Each number is 500 + 50 x the weight over its row's rms, rounded and kept within 0 to 999. Layers, rows and columns count from 0. Numbers have three digits each. The size before them is the row's rms in percent of the matrix's.

# layer 9 MLP up, 512x128, rms 0.0591, rows 467-511, columns 64-127
112:478425570491483451503511424513600477507442511498608560523630498449476439482580535563531492521591460480508496472474534564513492518500409452412454482590528421531486469512536465464484495436546475
100:425491517482438540534544530492503533447505477463527533547472539579520494503503463483530506461496438488489485622400441498569569590408544533495494579463582534565544502524540516498496493405528607
096:493495468425495503562480409486562534544494536505483487457532498458564494546454532441483470534534503503526471500487463428515428523418420483520521562518478551389554437503651510456396471500537422
100:506527525537480507553442436559530513446465520518512528519532469495557476495435509521501469505541454498504574574475454493475584455425536455472559523503549589492440443571518455505495515541579491
103:519497471550417487447485487532524533515458597479515500491553538371494498551458559527576498488567518416438510624489543542461622594478586489381569465471479506459654551459448538519384522503539464
094:528392497452478588464508576470531469581510523401505523441526557504538477433469539402471469482577490561494520479495413514458485437501466546572514427569537450488457412456444558409437428481504566
102:565446545586480577413543476458549428420543431483331448487485487498499516508423486549581477527554579610556543475502522466443575467508492500383522449515590473506464473496496477490499424386490445
094:525532439506418502472570523445535507543579590588496426505470544523537640548416503458404526550430497476476466435520560516467495450482447525524397447486441435439580503547513556465495560478521485
104:495548434488505490447519514551495579452429479471520440558490463429501569507493517554465542461409489630450564481503589524463586483564434488435415490601564425440484488414451492414510446474384554
102:426468510479523481583571569584495567512459466543543584452444587518540543553480534451608483432441454531484499443524441516432476466492471585512502506604428464438445574571523525540491499522569501
110:467492534401554473354556492492588386448528462486554530587557472384529528471484460486474466527554446459550596501538614530495572553493481486462532528480605493495544599477561535458425539391457472
099:501458589514577521455430508480533487476587493440507445587529496522491539445469432376505515433510430588499484491475538587431467479501514571457545520479545518602466515569441498564487435647577547
096:472509473502595531468576585538556419451609479501471539572528500518485436508528527506498489634494497521456534449467512479489544431488509509578543519612464536566529494521479500505450491361520505
097:497422626489497520418484543503519483594487449494496591525513496563464464384454596511438509464464478512415448573447539477489495439461601506536481437452479491491552498459559519528606556560522506
108:485491444494458519517527432533585528402507463471538496511491471502468527453499433519408549464455559578491616515431426487541500438468504502526457497601533479530499520447526517466449533571452519
105:425514528476524468502557366531449445485490444558494455481460532516469513564537527426549575494480514447500418490506562553472488522469531508573530494644534511480594456416494433542421497598455573
098:481473580361461526429535449521440464466573587486591616460435566492535562420482542519585541497525504513466488565553476423435507517498484489507545541519478581541549440570489462443422524523549454
090:526480545359479566463554403500497488539454565458532533595536545522494499456438531468439539480626537530549429520539452502419433579503510426554588538490463551413559487578495543453476500545568489
105:493459601449496460525428508571502420455448449509628383455454444494581527498483502516476482478482529603491481483506436451511535589452489472489559493523558487449468558463474429513410549532472626
105:476399550428576527489525514530529414553477495398508500473554571467406533464493634439552539509437549495482471410490490479518599505461476549472540505526473546421493534559514555524555418455477492
099:473493494527451445536437510511433491548538471426415540525512399492460499573532483482607523480532548446535471425564507462480501497385505487532466504522510493556553463452508509460476416572540513
107:540525410516521507411572504494542512585433473476476482581530592517531546494513451485440459483442488580555541626424400439491578483422504546461450410479452394590539506492427488452552512504500501
090:552452394608479491528512518407459553524527537511451467481427527439486565500465462502541461542529478423448580519564472490431590557488632522532447491481537473419542540577508520426521487435426540
116:574574528534572566520581510440535555525561479551544416451477606577474498437436476541565426465512455563480488485440435543452493565486494431542589537419439541547560510534526562496491484414554529
099:538404561538450430506479402537504429477546603568568562461455472482534459447466460432485631545563467582482521506423459465452473602517474576406527442569466566426504516573497503496480555468549526
107:589406616477531428515483469443533482455595498461426487517422514476490566489517420503459499492520507496470538548514489431538508521425513544445576573599535426367567521481544494515558457551584491
101:491429508472517428447614409433573594536532437467493538541445497496465541401496447518455429454515509509567466458411492489468561448456521402590517489560535562421496542480511544417471538496449478
093:521546467545496589558544494380492515462505489555480510467568489562469530417490369481554433570588544475435431514495559561520485502483531487552428479472470448515515463480494586468489581431497563
101:444485533443536480440500513496519449486488564538567484516539450430473503663486503533511438447607483515476509384520444541477609485516475444482463493521449489517480499531499538558500570537596441
091:510486490553465425426455537487462417508479594529505408486480508488567497448436464492597455580511476504464519531475532545556482549458506481506582392539516471393501546550543373506439463461476598
114:485499554451552507473573469575478482489449474569530483548417601467528528436396518548586464453558492449432480529421526532524450530528472496557473504539533544506556515487486569558503529506498494
101:449513503590465578475504415429593503552507441536457507558559490418499471524513476457504492474463499473573541468471505438427557405539516543528582513499610588484548467524565486544488431498530466
103:496526523546482549312467558468511536552502440447455601550540569492537418432490469550448513476460479455477506484487501544510493538564385564454537516569562502506423548581525616467462514404444497
106:452460511462496521555469531560507538528386503555499501479557455529452470447473616498567529473550509526489460413480453530422494524563494466498488556538518527462508472463480536462536479554495553
103:458546544504439564503482428389490535464518399554394462525552564463450472503468539467476505476468616577469547531559524515436521497481464581479525529466456495533503518437524508528474532465424564
093:544504494538479520453454474489483445607530453494435468483475503484525504463620516477328490538538507579447387479493462511417428491469525451490446527571495480532519498494501450425477553495511511
108:557503570576591511441475458518529488532565493494465501543477474435466503533505534470499510465535497560507471477560501560565563488521497523450487522418437521523577541538468551443471472380560555
106:509556528463504523503529441469576584460504443435539419551465483509431528502546467415348438549431540467512543471501506493434494565524547399514500499439567534523505477572493461523503381534502592
104:497558555427403500467558598479535460510542550495486585574445446471536580526457447557533390469489519538498509522565537475510478517416559403537469394440484538397569535484464514465556526488530478
099:513515516494536567562514511609489463493502457514489541458438447531582526513485458507581583546571515477427484447532466349450544462477549471547558447462461495557545449531483520556474499506425512
104:502469480533513567500432403476571542459488457527526519506470475486556564475460590508591552502454476533539458460450529528560455444514466550417486484491422525378625535470582478551503539500367515
097:422545485525533508495552500570506387405510519467557444446516451459515466532488516497454573594557552565497436563491415497395452473490471461466405486518461534492532621504465524544504478572516557
102:502493485548546535479456458635514382512468520618512544534560456480545494553452505574547484524542422580492530466507468509517471498430452375467560487508523467525483453498504466537521326501529528
098:456542535543545507514521565456489472500493504476542365555475493382493525547458556530447521442539484577376533484491482503513555604450538446487415540512494450482472487573500470521609542546492539
104:487456448429369595536587563516481478536478520560504497637551423444518544534488499453462458426545478554518547599509513487509465564526537447545404513496451470438487454474475488408506580551503503
# layer 9 MLP down (transposed), 512x128, rms 0.0591, rows 467-511, columns 64-127
111:500434537424495555470472506589597466567482574612446516516451465422494529471524472600467593497436426426521488514464468520541510510463440406500532373464557497493514562461558452501567437545550552
103:578442437542580535437517475513416608481451493467471542535539509562470553482543458498458457514464541570545527558522461606430554467570500426547479382537415552491491433556415541532529587481503462
095:496446394434387464523460467475554521462531551471534480506467473519475489504485463451447529498494506576613465412529613465542549528528515485484521439445595514560519478556384508581582497513536560
109:472517506447516516414460484417396478516502509553470461467549651474352520548567528508477546489517490531530464584463496467531436453474490511507505529479444471520522529629648499556498504416539516
101:599511511575517493582431599426494549555558473497557494492427511571499497450509509490438477518561481537644503411520442430475473488548481407586510543535481485592489545549508534475490464450514506
097:516506401458397439443572486469432451502430477540610565543591490492486466433488453456494503482508469476587544569434454506496493452503597456517452477571427500514499481482452440514581392543463485
101:552491568485448448501533486429522479488466514536426456508564501495418455520507572505344513486429477480534512397409490450604542614431515525472476436538493439561527545510476510493522511565509580
094:563477555432465559550504381500554426457471517494426551474479478484579406466487382533538606494406567451520533482486542445558451466549475435500510504527504525466565526610406431454516463436523600
108:528519462547458551574504506469533480536465419512395442462468487481421458415558437488582539478467392505493407537576384545556447524556519477557530577447432475600486498523558513453386510620501424
103:500441433483442505450475509445511454550484473577378513532573493556499512530553463508454481459433472622530618517565486463572460615563504492572438532414534495481440478518561529529537463549531526
112:542568529476509479460438536531527488487543435498453492524518525462477470493519446499511390505592405471428479551373399465440476404556548507451387467410500441436482472598548604501475522552484515
099:486548473469514522526565486454512531548479536400476486502530500542606467525502472530463456526477544476587468505515471400457382489494613492549514511502538510431508514502530538414583543571263537
096:509530531457422546545479506429504464430507487537579502519468534539504500466483550440478563406492549512522438437452419476418423467458490519477494581445471547504508637543394473521535470539543513
103:528461513427519450537525452426461634445540491548468596529396430531524510478523489504425548440463452458534579551531489453480476488553550475463533424429509590505481484538540420472492511477532519
107:467526464474507495550510562505514494557539531468505515602395545498522543504540572542418461538421541508531533572504563538508473496486481518446497426538418580449488482547552430382441533415496502
103:580577587422453541486479517510508507482575474492536603491595477515496463523478498515538620448468544460467503481560528525468544481508495442524424437391542572515421418538518565487433394476486502
095:474532543517537518540403341551533549470426503469537422552597481488445437537506518481453516517492541425406573560472430580534443501532495551487470449443504437480477515548409490459421569524492524
099:502422450569535433525535531407592532485402509503510503554464426444501458482493514509604545531481477531497488490483496438521520593476550497403547546627523449482426482460597429494461546411530431
107:475535562491522459507509483571491438463455514495475429546468466526441496516527556467554430503547568525478531516436505450456522497561502488507485427583487484517509524550616487490562598487572605
100:518549561524445543575421550430479530444499513477556498544476465418572518536495572419457571483549451392621444431536520523609483498489511462540464535496424615496511458537501410504508446461425603
097:526503544434488468340592565452481537489450480586494458470409504351504558481517542522448478535550520407484505438412470534437510548534401518439509440503521464482505504563445495518550440559554545
106:548456528532458619576551548616571512480537508405484557466507564496466439499528552573454489480465569482520555557527613479431507522516469488482455448535357534456472538505452550482442502507531561
098:549475562467440543487418493558532432473491553554512459524601453514564474612547474517430570444530493483440497399517446482563457549379510476479544493511453519494505461581517561454517630503509492
107:415484493483576530497594493468572454469371431538506446417426597481475463566430560568549476525535501456590502522574582516510603503551522473535436398448444498494456564474554506488490511509480466
110:462510525459493490566467555452476545449504507510542508412477485479519423496453528547497521483552457501418477404568455619535487464483442466436501476491499442514521627530568443433513391542498613
110:563499530429581442433512581520475448532477529590401430547438546446528548469537424497510484531501517563600421435456453463525630510474472460476588452553516537410473477455514493558566518497420528
108:530490480433435469471535516466501522493549585462577546402524439457478509453482512517510440562596488440513463452493382385579464436577566519495527445480446484578450560462599505510432478430592477
094:554522463514538502491539460512643452424498558489516622458464506531577540508537495499548516437510466455459575471530465503387642424401503518516508494524375529479499488557554465486437529511527446
098:470573511383460517441579416579473512498604460569522544548463629523497430539477502477612494526477539532480434608556688504528487469467484495394500579536508518429599536420549425561511498525408493
102:478472520521557583511487597545489610593509506486477566466485539460661487421516476447508524533421575550481514515481554459499528427548505437500452515517571565397454499429449521518528486484503409
100:547463488496532547470467475498500436472477531491580473495595512429467610555581503448567510570435509541416595618397458499550519538442482480456558409449541611471479448526429544500539502543474504
094:544479534510510515528424609505485498532514495466625429503534568605562516518534466514407535399429526544416522524471505392549522531466466620511443432482501447549466510452546538475491520432361524
097:556464552508437488517444565522506496482475626531564472486536505570504457558477442461538453536476550423455540529621446490521585494425572515519490460452489493476605482505550473556384496569538538
108:501446557536503517379421572584544496409551505481539482511514432504529463571524403471484600412520527508448457493448514519507521515448505489530539526478537520619478499447452490474463531490499450
103:501526459461647504517541488404481530606532528498484554533511520507515439560525469602460555493436447380427487404581491450567559519514460503482578475497450458460503551496495462500551462491462453
094:496496419495398412475438464651424449469505452536596455483582535585493555531609529582494470455597460561504483493538554570379502596515506506493500442525520472504488545595371567480464525540511428
105:518524386520369513534575461538423508519426502599421462449413469573474529450552470502428421501604540519518529469437521439546476519499603455507450516568455505461519461509554549539520474486471532
096:384441522458488438504464501436591554514490553550515430501441473510523518534476502504426468438449537546499485458553439512573601466580472471523526490527428492527523463419524550367460491532469482
102:524438572430500526421495554492454551480543478447527577455542479462505437492571543580551494522579453416530512449523472537420501451480523484440480595447529565527526486480550532481510513536463542
088:445493582567496550482517517417450597451494550386494518476578486445545535487411494529387504473558499396486460413488544538514504511407509541539451452500431580476566625561362505485539459501468450
101:479494466485524428507466489505438499574547506503555533559501495519467578466435466579496466475574521501402345408478480465494551507434481524489480498504511458539418493488426590566437436466494390
102:437408406465540571544467570492552451579511505451449528465455477522463479511454492441499677573507532531544547473510546533476530446562485474473458555459441497535479496596467550568469561483505496
102:491464509514535550455381612475593537479419506529478484532588467473527529490440514475466520491466455450500453466495553475521459500452592586508437560519475405434579520552558561546453502434598446
101:498476491467468514453479436496498493504553488483566456435599457520564430366442528462494417558506374493463494491494432482560506464548508503552561427354475462552553579480419470529402493530478470
087:477498532548512549435447455477580436454529474427478511412638551517478567506460448516521519487500579482401504510421547572435592461480502470512527461481458510368447437567392486512457473463556478